Weights of a small transformer language model.
Architecture: LayerNorm before each block, rotary positions, biases on query, key and value, untied embeddings.
Training: a variant of SOAP for these matrices, 900M tokens, 3433 steps.
Each number is 500 + 50 x the weight over the matrix's rms, rounded and kept within 0 to 999. Layers, rows and columns count from 0. Numbers have three digits each.

# layer 7 attention key, 384x384, rms 0.193, rows 114-127, columns 96-191
459535447513582530516556435439406440529587523501540652456582494527483468453442491462507476488543537502511495524511499504448460503490489494500554495489462542453498501565473467477493538526520479520555445536488494573405500555461448529509476501479522457544465471442519506470457508496528570521
484508542448588455370518493519558487585467505553482518502542475535531471517518490555441541478520554471534532490508570477466453537405497593480501514497547482549508442519525468546507468482503487600510494477469484469504536476612517428550471479504523526544507462476541499487473525493543523508
453409499549570507470480462488500431423498432481431507560482533564541479509435504491507481535480428514432475465536465486470451477517574487489547480467545493497553560588552524498454427499444492454532515541505484471484511442525507456517452492497568570596560492558549414531516447497554473434
469473480433575511471501441508464477488538577473531543520491555502482458471495541460419529484490502454522428464497531564480520586443380462529530479447479491517497466489526609471485557536518531513480514514516443544514456463477487480422445567515484512603445458529498489470470540437542473445
474518471499485442544534474507502565414523564558499431505458483492463436470458561522489496488585457534509454439539514533434491629517458467527497464517557506524530540478564489481524534508482455566469453507430497418466557536483461500570437520493485513462505502510501477473521486501486536510
527531496499430506448584543490501532411507416439524438563420566551520550552479512435523521580461498533434453557526453483483439532524478503517580483505457524557510541501485577548515500465549497454464471513505426464501457513459451493461520507525458374483491443464423506464485560503501572435
518508404519479544439525489525527519525541517482475558436495440450439460485534536505577524487437539507518521529490534452462483468410530558436591467501514500513476503589540529545505528480481462475539511505485498463479565518491553553431525528469539454426493542592454404444518459535420448557
493481518510527452529511497465514526472599511481454464500475442520557485458502547404528423495440512506533473449490621470530464549428524517545570503436470486510489577542543515484512532530473486507466546553461501500536467546476508512606435582487480523504517503603513550488502512423540546554
497515534523461533488509556557566512575516519462523523522545437449462521531534484503459493538434435613534480475551451489473510534518471458439556503580494424512489492528480484520454483461507437537550558499543481551494520552524485480526483469454517527551478520522455527470444442475505531432
494517538501481500448532433534414490529503592507547473561489443464497488498478462511471539519446570501532561544456500427558594510532485493456499510557464524482540517546529514521464455528463472515496480535489575514488453503548548522522472510505430506427503524481483510479446531522507535502
533517563472491524536510502542504465433552466469552481468450548524535497475549521522460604510556455433439427475564506584481477555492570522535532474429527548475435501529486533503485529462490499500424543505511531481496550526457440551567455561482456493440493500447540477537440505530531518461
525523465484482522482528480491490473570473469508456526482490598558493523457544541483441475579446456479473481506553464514486520530448526538444495485453536550446551556529442496505556511492478482512535456604517513538579580471536485505536537487492553459422528517591499496511555459507487574484
501539464442515476450406501524487530423539489459473549547508524469459451494515513516452485508485489483530482489462443550519512515472481525565472553467498466522483474513536485524427471508549503549537534526531479466515524580512552487473487480516487528471500540546464499446498482536525523631
506540464508469500538492447570538521457492473480499510579473564426506535526452586507528563519413484537442389525460533487525468518464515544452441515553554481474472549574417443480559416448502515457533533482591462515497452569452468398409490491460361445519532463538455501547481507562529499451
# layer 7 attention query, 384x384, rms 0.196, rows 115-127, columns 96-191
501463497537526510486518543549553505497437468456459558469525572507556451542461474432509417571397468514538551490534544450531506607497491504473467502521503435455553527525462453440403554516496442474493479573504513515500523525435492424454562525498528521436471532542514458531417546481508540484
555540572497469400501396510498485491441476521477574477528456531522473429561498461449480482451552472522557418481465428581548482518530540440543477506457473522539530540554494520415476463468444449550467484580432549526485499535541415497502496533487475469507476496496460480456543486473480469458
555487517529541483445404458520514410458498623471526464506531455436586469475455553459497484542532458563440521532590601528459579518517494494547516513531528521492542565491418552436550543524594450548595525466492579498513547458490484485470499491479480448426543513476480556543491592438561478463
528490492478532492525497534502472447584500529450483525531415507497429570578471458447541490508446537492504587485499412521503457495458474489457472602477447500453479477463483418516454432502484532475451426468502502555471445472484518545533538473560508482510477409492415536552544587473477474451
495437458539543402485487476485486547463537489520554491496505527592497526536542535446544513459523482562429519437510545498568419467481425444490481530468457511366443579556544496528518475547487489507546498513518549555454485462415495520545392469520445540525534484532564524512507450493453539608
397480510539529477490500448579467491554433553443390541545521522471487510465469536455488480446503464520436382435468573476493471425533538511493492534505485511508529439493468461476495537561553531547499462496479535481514512574470541449511524382568527552452558496493493436509545474503543538513
503466500541490465517589533440527477616473508487485477482526485568485489530501487493449459501539486505455496451487488467536514514446481490395530476516499458492508548522529551520527496554564448441470525588529473552464545511591559499511523532480507455496477484515446495488524514435537481475
461450522529408492481456437473498434515533521514507508504418496482519583439487476486510543546459505516461562463547529536427484508496465486463491507486434551540463497496460518473494508482510430516507497538439507485483483516565512465568502521539495472465435471559513494502540523480493520632
510568539491459584490593405487496502532498515501495526515555453585507432535514504534501547449514545448490539460535549445495525499555512501453475482487471504506539543502524552374526447473475529460529441452560528443429510480524463486543493503575540514470520436547501498457554556537534443489
506457459536487537531500548419504527526522517555463475511506485487586565447456462439502498509473569503442589568495501543456557407486474462461490551535434499467469542500495545501472402527471469474477473425486488560451497551524434484456482530531474538476534539539586483504457517493462506518
470520449523529503430472490538439545487488375529510544434526457578508564508505491436484479491456564467445522538605527416583521483506497393544526543507496504513450508524463475500530435432489509469473548584527493504393517553427535525494508518482462518537431469521457504447502356495492425447
483446503458508474441527540552477507527510546591557572487509527553496467497514517507529515493489514420496450484474530445454466465546434497467523537481485502522516506532443436547482501529447453430555535510576468563524496483538543496514528475428549375502473542487529445521512530507556457524
471526559521428473548570444478523440480479520476434416455597577578548467608410559445513580487492444434546509376507532463526479504459547501540460494529545495455442491475315553430527411484436510574501442560513539583544593399486534460412412497518506498456468452519464517507424545514456531536
# layer 7 attention value, 384x384, rms 0.196, rows 64-122, columns 96-191
423560489579434442524507557545449576562593433499345578490553490496561575514521517468420496535362449473475458486523445406445444571420469539429593484545498559512493382530502612429482427464450553631636623551487569503454551493504472607537496488533508558424594562631491556529500344395481516520
582545589558498543493480451478494536498561499453640491507496456410605490490553598512647399494492433561541432489541542503500571416536466606478339512457505523454468548512460486419438437499520514455583523439467471389501610547556577495492593382496496452618566449520532490543504587493458537473
398496402448587446360466567414519648500659442481525479508475740463417587594576488489453444457376574507542523509527535459463569433374581464453469651511544505454604421548571282533533384638504544433518455472485513432565532650385460440495638526592527608406565440520506447514493581586492427578
423489453544601531421431548568463553471598497406556458641523650465379550594555517478412436480373389465514599594480401444420504594406515453538475323522581541463504521425652424538505534550421603457517501593537484598520586545455505385399558428670579444540467444499485556539564378452464460526
548446443494491507617492408449504568603606522508499503511544523465585479507392478494553491458605535469487561399685445445438537460413570497608551464518522423565580686616450419588551524521384565538578485424380513506601500426464508569513501411427601495603477519496498345480431516465539441646
476498606503562488524544628506436511469463471522509414553471353506432461603515482577507479594582541406473450605512543388443469496469529481407501618395437513647485530489541395524458340564482468568412503487538466510533518404408428540431516538470462506446518494435475464459450478482442417514
476505432482543630487574431428621504551444507478413434514488407504442639404477547472578467474382497596358530567497581452507617496538430492493515436433549480439514463481476521448714368581542525577431412561554484499472378511583461621448517419579596496362390391533458485570446470471435519517
534480520639486475378473526562502513536503484509448580495476481513493499594534512593450523411413485503493613510456553594512461593541487526490568431516537550456576521386510420438386486430483457556454376499687520567516459534594526527536559469500536566491557526499537489575498326458421593445
482459469572611457400471549494377676515548506500472586482518555462541502515372471384536520470405453453471518589492485444538420497514572425520445475392543497417458517372631603537514430629493488556463494471500426479503482398452576387430425406535449568479588447475531570440376366526517522550
582514626488343469490549551600536320443503382517474399408435440470472552448472383568407590414549505456350495663313499464507474521590427576492558376447556489452444502428494527570375616523508521613515476584520527408476492478484438550581541424505495514516458410444449498447455474531569596517
520517499466565413462598648526547518486514461497609453553567427580394450596477473476549491524444535506463594521540432533401472474578444504512502432396469377497476479430594425399538626522515450450439485550558431454491525440508522485464411518547526542437486490625460414591496506463563573470
382444417523556568442501542465536594449619455637518469529465458679468458565454433574551471534372495423395595604563501501536599486509481532435495589495459548543457491423427540485452592422545416473572447590495433347515505480504518503645495418503428429531436596534506478472508451448556530576
474575588535465532504448592590618452458514436513549503520528522537495504498432519539493572544381500488629574573476476620457430489492497468522539491547433449454513545568565568440458539408590425605489538458477520467471445582431475561604558555474554508367390479397509550547584496360433453508
429485531527592596448456574501505427445544401520496636579575424434482537571407560376526550515404473372532461539464495577510474647439575529443415421398553468422618457585411500505395539492538477564500405438530591536494535521573417441487464607422408467374584455466525500380385506569500531474
394510462588492461507615520452470505463612441534448466528466621543524380607474514567508443513410405540569563315516506578509504596434491522573495575548483616448493436414461528480406502355689470493505458503586443524460479531526312537504638438542532381617467432534577553520482484495477483533
447525456544514576454544508697492392415510508654579323397535499457482523444580401412405543489571540471545466496493476416513450493635439513473537622424489509441427406592616411519531427434466493634420497461575550467379385607387659510481474508502544466492507443548525510533504482572528517470
432486545489468386495506522576509522437434419516394509431492394496477537511548690528407542486480422463456510496405368637492516373543406425523460606667566522394419522612402585462514526445424477491528613552629434476599505481420552511445506503587532499508499529454462575513476431477429524542
392526467404424594564475585511482454540379527524543363456501373534581488480573378621524486497452515525546609423515521515339385451486415542435482445481464671533562632550541647484591513530480434521515445470546510496468480518462562559410428383485451421536651454486443483399404309469585419448
556473471621552593586474542475447536490394591597433484445510424481438453456582646532388523484406477543436423466499478538570489494526459440637489391515453509415456651537449408458426578422467466477554408534565623441563554501508492505555649496582514455498480535472527351360580565592338510467
535485470616568557450456388428510562456477516462514523514531582531307483483448498477494559522425616426459507523451497520480483467557485456488571490409553407448542380418420485457531525466557602478517446363418473642425489416484471459637361485391666605607475458504493670301522511508562437544
572492603474473499597475506405484533471386440536453514464460637555617521466605555527535377580531480627425582453475662690421578484462363499620382496458587512476438498506394557442637518455571472460457396509436448471379484416479510651536468524443491508367809487452523396514460405487499533429
478489456450580477515535567500525492662463629471364500476532546469542423399508552553633446513490517532648562377558627592499432472635457501538567525474564537600372540438407527651435465504417450494482662530470507529448500472555537480445496468407482443481467501506462402579511557479421491507
531461544528493430400546460487574463468439572465294434587471596523507477525514602542480471447422536455507420427479515532540417551546455476478567583407515581534450590537464485602677499543530541545504504429472399498531468500485476497502542453476492504422483449440575400455460397551362399458
563457436441472458564452383520488555614460528495404498340433570462505303525375438469535544552494392433594351457568453462514579544427459505537579607528556495481551566597601424554594540495516481420489468591591460486574387485492576481531546605491422460571471421503536489506586484516400568453
547497427362591621555531447493651457535550557551593507478504513582471479532510461308403451493489503455495616437439458438596472496456513522416465455502493448469509477558386467660509551456561613481433436595520312532524478529476542448667494499501415423444555609516507519509558438549516617485
477665521398523495432609498569557451502614467470536481323617536404519446457446522491347519331626533500534431612624542397569465373412509418523491551472496339380412546410568497444404472443659469490523386535465451403506498536513408564652435520443420448404606536669533488483594464584559516380
614560395511443421527480444495389614449491532442452466545438542530652411498520462500426537531515531537525403502569565485537443565518472612539446486393540519447500539478488471514484576519568519631491414557540450426512531534532423443486614450518538406442440426537441468354497410491401540657
531513550457529424451507431415462539419564595404386582467529504516449526461549442415437459542394491485557525448537543519543467443406548522445493414611497487472548524404509617594462475439445538428563469503569471651562502472485543479533501441479496458451566555562554554474516547582488521607
302475507579565494510528614602458474494516524458583504568501578489508629489589482536385491446516477440496406276427447493513433643416518522488486553543477390362493551538503668418755505514421578505492369480499643461421510638516522578426611697444407571564530580498578463519416482602475465491
504545395508446583553507499543708478545384472483557542553540555474361532489538301511478419462573465513517489482480539477461458592546498463625461503585476345547462385557529541546529454479508451513408500550438523508342475490469489445526380431378534480578441531544405507497568383406578423480
596463597535490592501587531549536454549428449480558550433492489564315566509583515466540455556517476545545486462548429574498519566548416541464510564432481607497517516648519578537541570450505524461457531462539362516514570316480426431462536465433450543364550537423501534492564505517506418383
489479546490512439443514543407453578469533667452561625488455499569508467464636533509480571415498476596515462536480491571358559555581426490562559578509468492438385490466547479648526484466534478653506546487483478397479554490532377341565417596560636454430385456401560543397491570478415445494
499471569578528394565452525485509641467468510437561434500435705577605482626597502508561381390540392557518407525318582600345476474407507557556423425590512650451423478658426523559507489486501535485385457524443529423509592528453521396482396529476432596463645490341451498445500483524563385371
489558405581436435574561511497616500530500293438448472482427441558436385518544473494385549505428473467473527406573586493468438670620523474536495352586449526442422459521473544586594542538471591431566526475474485644515517590474444469478544492397428509571511578552438550490477545521528538454
540622449475516580448454414508561482501440483444462545616400505614444491457437468456517658460517522491563500343347610603496498649474592471523527551443479348495573423406470528470415571510483527438479511437421460617512487521560361538540439545670484535466448426505538586405466520473544549572
526568545475488493580458573535528558509579467448591439506584515537433587436534495494586540649481524526528575402533487518535508582489599461490501662520451501472453574531544363470263545563481431633437470584565418574529575421476525423702496463605588643558577377488404482366483433434520495463
502560558523514476495481404416640497421466462495568499387519462468385375514529547681535525529649495494547405529506554597503487313467611529514505443557364464462474408476629572490585449589548551542485450464396446591393476365510549437545400580434583511524377479553584427503497439459480429488
416487478423424608369520469413550565561603628454459618511535501503488499429332466537461495504526408523549538484557522492451419447615527482437410430540464686453566495593353486412425435440569421426395532484406609476547437525441465450496474577528511461471513528426499391530437649450574470570
527394450469534412450474491475536503570592580427684414605545496534617515559499604592468538536561423462543632427452482424406575437555572487576383561409518532620415585543574552496469579493477517516477565394558491510522451453613624485497545563606429456557617536463607486478476516526523506412
598524474380587468549467548482478506504484547521503409485480463429540511373570574489528471529502524407573467483621598619452537461523503495641449476487486398470520566523469497428763500508516413420524600531398638376528624632604509488531489477538503532456615544579436417431533427408475437445
606473539445368500500493485505487520518443474491488493518530563451548404468545556509477512411497583437406412471395579415471483481536466593552580412508488632352531461465550468583519533466509582518456548433508528593533537396487475565514492502436378513489448583516586539501522489468659594540
551428514555577554489549466466391599491572405543467541546539536345492480415540498529506503499443550460416584508508602485495406605510456662498463557484513492491574509511428518475530414551420571657566425484308510512583442406385543525385387460546526508568481486458426483412418504480593544505
435505426437515385492530458573404427522501565512501351637590556462454489557327489476428544546540407377484420447536409500505531585492540515589583492406583489546493527419690427508413559507516485468376479418443476442464499522450423506413520511534442361661630463355539592474502566510506543516
546526645449563510505494545509379434458377491527534538486460611596452556526536546529438561472536476582450511460482499439536542450381495451382420589512409478426510411505464614540489580505481549547589343440421427600499462418491431452408477476366486491504537507570580458587525631442411511448
380427399550551472500478350482461417427585460580468605500500608454498523493447521525450460502458449576602649515511474425516543529556550479549508373475663525434483428537456440424487533537550632556544509512550448511567479484485394501477489395589435491350491604440575477516398569514507464656
373422573443477575559458560471384478540544532513623337479444414403476463520538446508446494446487535520727384538418535561496591498611541682608477516402517408514464462429516541477415498523526485533447459501472513407494480440568496524601424438588416528593692480617519535569532450535425565651
515461491485501436450496520472442437446460454437617544561455571465386569541593479457446559551457527578524497556367507491530469540478440561519577520500482567535475535588550394479594313454585424684467590507454597472496460471430515436429478447505541489446473552513548460448482418418536574385
493402600578514559531524500488461558373687448523543493547576439529559432475515564560460620406420429469374405504527493594599505506404467604549488666507416501522515607515495479529542566508519558476620633543585450492502472476527471424465513604449532464496487504495583505585484432552584423500
567455568618567392505522615457540437495664541561507512507539518500439608500479456487563502521487480449419536567494587459550419503454552508612632422493515498526400504462543442497331431421534607400539456534465559455588643639487499547529589604496625448467546437519440420524627504591553417453
488494397501618449492392623443491566569491434531331443559476466547533502559516489495414496556513531581465561417343485407483523463676467579605508625515611525440516499480547519584477442602560527458499542509642471455554368704407568390548523460437562442563500435533527450519529536604605440422
430499449396456536409555503445494470553569468496512579468453492546562566518555428421455639342436506507553549531619522436475350519705513317462474471593488517516419433521444464493566549486540438482603353641452512561526554486412454468442521547435467411391521491537551573564591412594535562449
549540439467498480492520394486389468373591515518445428549462443487631430427491425504452531491650484630590440510406477551324557595427512490622642525472415453476567509555458599529479515447538467406457555449498584508454491384555535686416569417392379448433570571459527491448464521526515398379
600457468476388420462535509503471572423561522659452613527513543350655513545574445485578389561431544378570531545489514577404542474589566436446486598641520509396469520522405509618497572456596540432522716485443532505528524474537547562445494477495520452510617497498421396532597530539648463448
460452581488546416537448518452469553572562456546579443570472574471459533598516594480500516492419477539498501422484560496507582489553498369509406419523429643498561504483505612468489428413458387404549435450548530495476536376455539438583457460502486527441433454468525415510492347440472461359
406445443521514519399390395443582560468441517435497440441537528513472437536477508617472522701404439479530532475604498591720489442566544554538452533446482329458468416458598542394460427532452524440558520515428614502354548531419587533431476661492444563423454514407493584516568543508385560569
525518440553605404376466420466538378427435528514599581581541475516527552519426493607460480424437452397487554436499591566513509401464432471493463562465546515466520386529526379528581607414446475472566590440533411639483491469487582536543449441595453570487494422464572455445575497494496549348
616428502532494463557489408446612508487453542494428462450438566422639522566483428570536495506447426419463546374450549413468590478396542528550517485643538412421501530605410539515479564492398478526525541475502533525528553622563517526480596546661526503519492437643437471621544508516486470427
454497450538519448555546581611627439510377441543487464539510563574456502468541400510581555535418480460487504479399419547465426549407568461592513447513433524430522404456496531454421508577510392568527565433597517535598535582458495468544489437389508552522445609438559651415398518488483314545
593528424563513532450527562562525603547472449495441539500429410552357517516447561550651398508509523512420492435514569529528487585388465672468624380523439460577509465492616495487274427429618403604419416524451431470467570431672424572454543519469451527594507444497476499468565498517499474630
# layer 7 attention output (transposed), 384x384, rms 0.185, rows 64-122, columns 96-191
497431384416566440419544547552704553551544592456541451471589578529563520560524542441516464486477569503426457499657481591470558382523483417567556640524445501481582496658422572419475499641452550581481470557391549455410452519481414559521535499550464525524441507525385516550440475420526478436
481387571482492499354535525527541526448451564493434537424456446460501529559478509494571485419408489494394566464504464504421475537455491492584401430558436498451546460629509472555536567447559532541443550442538588541531540589492525520463392467400588436485624323435481426415461513524494463572
513473422564507440466409601421568456484412431514418440566409419545543492536353524439480517559567474538498447473434473484513554527501547414535456488428531438421531572504479532559472519482515480549466465473546482505512521458461477511511505472385442496564508441511387442566603534442478515633
433562621442529499433516469413496379479381616383465464490368476435527445493503517499494535496476598479487512380370532501516534484479436426643566554269550532442525435587412545515498433560531508463501527597491529511481443555456504516446414472485446437369641493536435498491550581638516590378
522418490440507459542506582487503593419429604471556583472539522567488526525526434463545440435564463594617471444421577557484360508571504467500593366537478510488445456488464417657503437482532561434372524515502508556621433512415440504428547489549556548544478508510539454443407641470484483555
402544453461513503622497406399442500540514473536455479550458482519492474568440426506482387543501443443543487470576538592459533436534464444348373550420507461607520558488416489476437509458468451511616521548552485436508457432444448422480524505459465521577440489463521506557471450506453502584
464612411542552445510445468527371498693443481605530487499426516524356630512518567574463525570564550437451442529459611519451422481599467441456413496401384420427431544559466581514602483497477499589580529444561529520555325554466683574414514463423530475562471566479552430529489546538479579501
510455416443419551409422353556493537551418537512463435653505387464401515527420448497458488504570471525494489532475528547436603469554530498512512511465466482536523371521510451486444544521483517531508508356428621482623364563682558467535462458460504502471487501443557459500513459496490480407
360420360517442421462376521465535477536369471428582465429529422473475552542439508558570474549532550490457497415454383563418457498566490552535588516520486446554499487477498586531457532630354523636539510404422422482475621448461499466403515469469530564559437451446552430600487525388539521510
565529515478537497448484525530519503401486499497536518506381397484326489497409384462479426447441611441577650572495590395519608470476547461416585636550473473578527426482492515544441510499430529434569505344498444527463431598488473467471497557493477500496568396439520428495470463505498497526
403451572370414450358514557517453513515530565391554398501530479457520346475535398485530466569490509535609427500482556557481523520580488587489480502390490476412564477417475427540440451568418525431578385422463514467402423483501485439420418567517453444427569483499515479504590626563531474599
491481520523555390523431495467531551478503475521560567477552445482581505489520519402598543540423548497563468536528512480494490571457465496490561447465523532439525480602496507454390511533484449499621564438450482451472522577539585596625513550444417550387492671553585485536589492470422525424
519623435480356442522547381498569476586550539416496511638464544539493504468504539418421524450552527599430489487632435444411537485511562378584423547478476525485443535512438484424569378487425462434584369399532490552454481583410477464532535480459482477455535509415376510416491528460522564483
449490491524341558461572511609567486568490488489586463522398462436472454461444388389449612472557551484447488543522553536523504592486469454445409534524430464386599458490463522509430335586458446396479541514592417531488573345643598613388557476488414414521551415495482622450435593492526542519
416547478499468627509418527550471487468407493475558461499511533461490503603501458407533487484530528435534499447468386504558460496455489503464520488559427507563550520522551510572444472598492595517514415558442525583507633511396513598593545534463518527375538561448402447551440554487477553376
494553543495472501564580447530486405534532432508479424453390513514484500529488485422550457557412525520487502552523532546445510571498478530509580479349526435456464395600467573512583511624512455594536577472541374504400537516536533513565533512468613535522459527490569580609604437487501542422
431484576417468414511466583513425539565542504421540628469564507463550509466427517428489502474453518510416444488587561471547547426436539537616510505539581499557436452540540421448551561502428583468538461512395463498435512487449359570542471544512489364450548492495515407467482488500584400530
416471540354523470439529503471508537345550459535368530549401542490521561505488501590432466482508527548585442470487457500376481383554494370493360638487431445511472510569416437652598555488495494444604514492491442563511451616584536441493421564454526505475477514520464560489446526550487531408
522488551476558582512582430497370514465500380558518553465505459532450349545552448451403495555540498626457498484489537478498480514490465506535490451576482537515550477502558512426530473528559520566406402532532516585507607510415521555483542499580514490422486460432480457483430472557459521412
439567533527669535538596544490450542539611457482651514512432534444525473603462556542426364430458483482445465567519420540442473345485512474415524599424495512410389423450565433497446529426518534520448421508525508488410496526514516515449543521559493565593420528521479495545499438413538489460
531489448591468374458451514429502582540523468526475385408530484511519577536471434443457607505549543466448455467483482523463523466448531502522571505496321481447540556421536521579524559516492565390431506428460527479551532510519472524602463481524518414527461522450610595405538440512510549502
536520449463536515501442500543507469565530528629457491426508499575533565503547561540492518555497515363484384365469472474562531560564462475530533501550555518485562502476599452591529487553483554419461542548489455543504536474461453624441510566523530474423412468491452446442480388537544414587
501541465438520510438511596509495448573622547636442566508480545526515412554462530514499656414541504427448478514494389501557490465416524539483545458410484530557500469555593410592495524502536454362589552517466539549417663557533585560539547472574548503463482578393471545463537468513409550499
438472450538502571486433622521642488467633427547581572515535467439427315447549515518454413458479468494467309518408505602571415532598520553472592374454491463518417470400532497581519603459525526543434467496426489508547495491450382501466598544409518483459513563483504464425394375545509554486
532416524541424517506535501616428483529535554501392539508532374602476542596603462388557606495577606397459436528518496464425477409470373542393497523491455520541540570377537492454463437534385538493476610560520400579561517481565538511445560590511462606498500481668510408558490418625459472558
519552483471409490505576495387544458464563452385496534518616557376401396421465470463536489527537392518486680470466537587425566470485450421467526523503481506495487628515443578449596486406597505550519486403526536505486611534595502380501494459460521505555416518393515423437474558537451480543
490536470398491451442409522467490533349505505442522523536486412623406485555457396533507538462428453423521516525440564357469521550570510485490444490448490565543520496507572417528448361422496507560574535448376564534456441437485429460384428492477487551458516516540507453458460475423516518397
482436442556501418609419456499493490461484472486534589631581458468470427642482460554387450471661420573371486492470473458543509477419551562587448495489549617539437417478594584561480508559528518629392580556525474586487488296577628524499408563608546411533641488495491447534484500435459423488
647488479397476453511578346554344413427464518536553475453415597459448522516487513450580578454437395593514473459507473468511551559488488433511499447628529453527584514516519654505454505614579504552453537545563497422527583522420583506369432441522500623527571354549461558495498561456408533495
460514586470567546652515417444542561464557495434513479425519575451537559426526551566601444455487543443469534496570485400565509548456537546470420483539450385387535541469411495534519490443518534650489489524502503564563541384406552499419496570511563478533444495503472488504465426470547518631
486477383510403518495391490542542514537440499518622513467446553447453524501472405529489518504470389516531515609616577516530373608457587553410562493370462439481546427478596480472501491545566399402436438599606387547414525568429435403474484512525605472556489553447585551505393481485576525570
562485552509551462452532613449515506480461565477437359356507491482513486642429537508549558466414568507426454441549487484524484469485463462447599512536477471538425455442372303506593482528468477459495532444428439504501553593506487502489511521534421524482509496450629429446499497516531567461
471442545568412516359502539536559515573514451592528445444501502551399436534444479482505513585499474495448417457551460489650523454530459474428466450369469564618471556555425513578580416578521542593493428571458536523535456482497475524589490426438464445507514456458642345538558528495530477553
493561420392553429487486537528624598455425460504502532498514511423443439508524419580505519361502493483526554630453544401510471552467553595444625497572470528577510463564510497523446460572480559488501449501358574546528408463488412627498624587527476386536575576499470508471508478473440499477
568528346542501470450517564448614567535481451493468434463566510507530466490553402506534470358470576507517479453361570363471426463473554439467553545459650456546427436494622510358305484572450498483478458381437405542510527493517495558557582449442483469484521492605459504495564570476558443559
513428383606544431477457414469533539542573548451465544453473537491577524444468499568584562495549556494566560524459568453450543527508411514380529596625548557493396499463527489442590492469481505417419461477463449464430512472488558525477534565538631542441501544481388471584419384605491552437
506364555458527552448649403500483582565697548498498551461565491557392521642540568514508444476470573456579516526499510581464391496559423474456516599535492541546629558471425486518502481416518468465437515464520524468526391417509476469560450594469479420646534544559410490621440494496580442537
405565598635502452444486548521539577490534562550453497500490536612602517391533538491558464616510410478597501494550365402518521387543640479429417557550643382451500448529449567396460538489497457539501484570480487524571490587577540577362580501493535400607477511519508499460524546501507488545
466385521485507530526392422442601488425443571352490584495556563557473513496531514653409519504578503484508503442522425499465454585505590584481556408492434468591403527568617465539434433549560560487464544510461594428411489541574568489400428376520518471362484367542528592388527475564512552586
571588433567527593477396542488581517388455554571515447540493394470568527435532549346552510471598460510521500495536361553511592514452528544501577475476443509547600494488517498384480498351490563521518448421481540551474497467490440448496442570586520500503558467517491490407492423570505456627
460461446480510467409472669530550577533434495512533511578515541420523578416509480560452497435451555487527578617585468441580487571493425534464429448487510523612438324420511539544460536371453527530493523471415517317416507549494536532509509567515509475551481552525486422530646397384549451401
473463487436479494485491619435418488649585530499538460480513557574389498438452404490494473548590519535521522416430613496489505437499455476484500577524480562547511528541592518580543560628543509515494600572420468462384556492588494399511388499476538465550469512433505533571553499545488523481
464581473472413514494439473512486487432505504527397590499456613524460422599488494506649567428473521548580413441423446489552556542568545532507523326533527385557523529474509528537397441386511494518637516534575489546516492640431455502459601453517467492563340523434485524505444546487479525532
441515470443580499568507496545354511508453551591394441554531468516462562447464449507488456485552522427463522514591628524461460421444535540424622546504550442531584510505625416455456653419493499434421563570473527541498547545566433513375614519583503450550512504493435462470543488537588447540
513532494491472497590509527543498461579442336561506491482646541582429510442530490512442635615557582498529478518555505434446578447496430443488528471446444476422443446570463508383423513551556541535543442436493480584470504585401594507540490437503436676406420540525384530415558541499604474588
538442465581561465368439433501542630526326519544555529509435552488448421479484448496397614558525541431497471454414455647559499469382376616466540524395400585521488502469481521404484467488523710516357592501572440517476463633522375484576497529450459566515410451511502603501483585517525433539
531493571421529528519526507517651499486599547531495473509481455576452497394461560571408543548574600502506591450453644623504531417572607479450371628401475385469542534525458487530460469485606511490588517481495476497437516451441452490521499473458453531364534561522598565476533502538490524529
365459601532586578562532412513571530552420490401545565553503562455362451535365446463515417428493457468518527471653564452461487558461590544373476492504527567413573548546534532352466491465530659566483442548606340423485507555583518376466496483460398539488415440457477571518461397468534501411
602548568512450585422441500445501519449444546512504506569353449404507480583375434476534438541666481527426516513600559437415517457616482487476470385516527546521452560554557406483586516533490653476614501481507542401422485468470599581573466429452442553505497506583527404385539507493539531580
521499554423515555567493473498590455537434489604497463480376441501585510524498513473422445550616497522501345572662533579480517484509609454517476562532453524506472526471629409498536565506411445492479513441472526465402455579376501562512412550514569511375538487540543620605547543358538503510
403468474397509492521423565617388479415410401479506435551530472467497496527515445609468492544515434464546499589423445407517607446582517456490559550558428503498540363424365471483384410478426497484476432602425485515472597380439549597370570457519430545519499512510454369485477452515643510410
645643558531440593463593419509536566441398438503472571469584531531443512514631433541496540494485439498458430446500425545424402544465493493452495584550478491513656515585532536444529484486504585417592487586399528422576466399447475486562501403476598488431487609494413490524510461477454508401
492581420526554468553539553523389535503469505454350493422435482527391565452518492535427512589545404573519505398556329460381454461431589564478507409486471553439451345477475556609488549558393465486427505538476475561526535434527408510457525537455447459454424534542510562543595415437510510531
587417584428463542409492391417551416497424498518515466527456572520483551570464466459432471667515605554450534579429396529554534474571497496415442593466362498548599464524508566529341443485616433475436488512478523519488463462475381496554443592543494433439476574443467428455572454470529494457
487535479521567432524445349443463522476517497720559492514558464521561419525539540570516574576406458470556422602444419528449579533551450448484438450491422532593605512403577623599526557479465563448478496442638503564577503477464548620340496499406471320522504504559395414597488469499563472444
462550505504497467558522460643331573451540538483495402500519413613495506502611500489432423408523569516510491595422500457484496585565459502466498436448428497401487554493683496567468523559537509428523525534501485470527521468544385449531429475478656435522504454531518459467547418565530530531
585540547423550543409619509577554514393472494599567499553570527550534552409602477454542472429499525530491509546441433521428462435486489396521589450441536534501400505504538428515538434546447457481506498485585441522401552553506612569469531447546553477413439409586510408458441502657419545382
429562507449472542604436585501656485530507527484550473457430459451586381534503387630384585433430465502574497539508605439506451623460594483503377565522430583467472434519495408506637500598437594542518480551509494512469540441543433516600517460539563460464510512602583525521452585509428526498
393494481474524518477565463541601597539567448491524554615541477523531608610415554440588432495421520508502615427488499486562486459485522526462448574498545556543415435600532598501501489466559578563523442629537599523395499483468488529498415550560493551481479552342523496584461551615492593525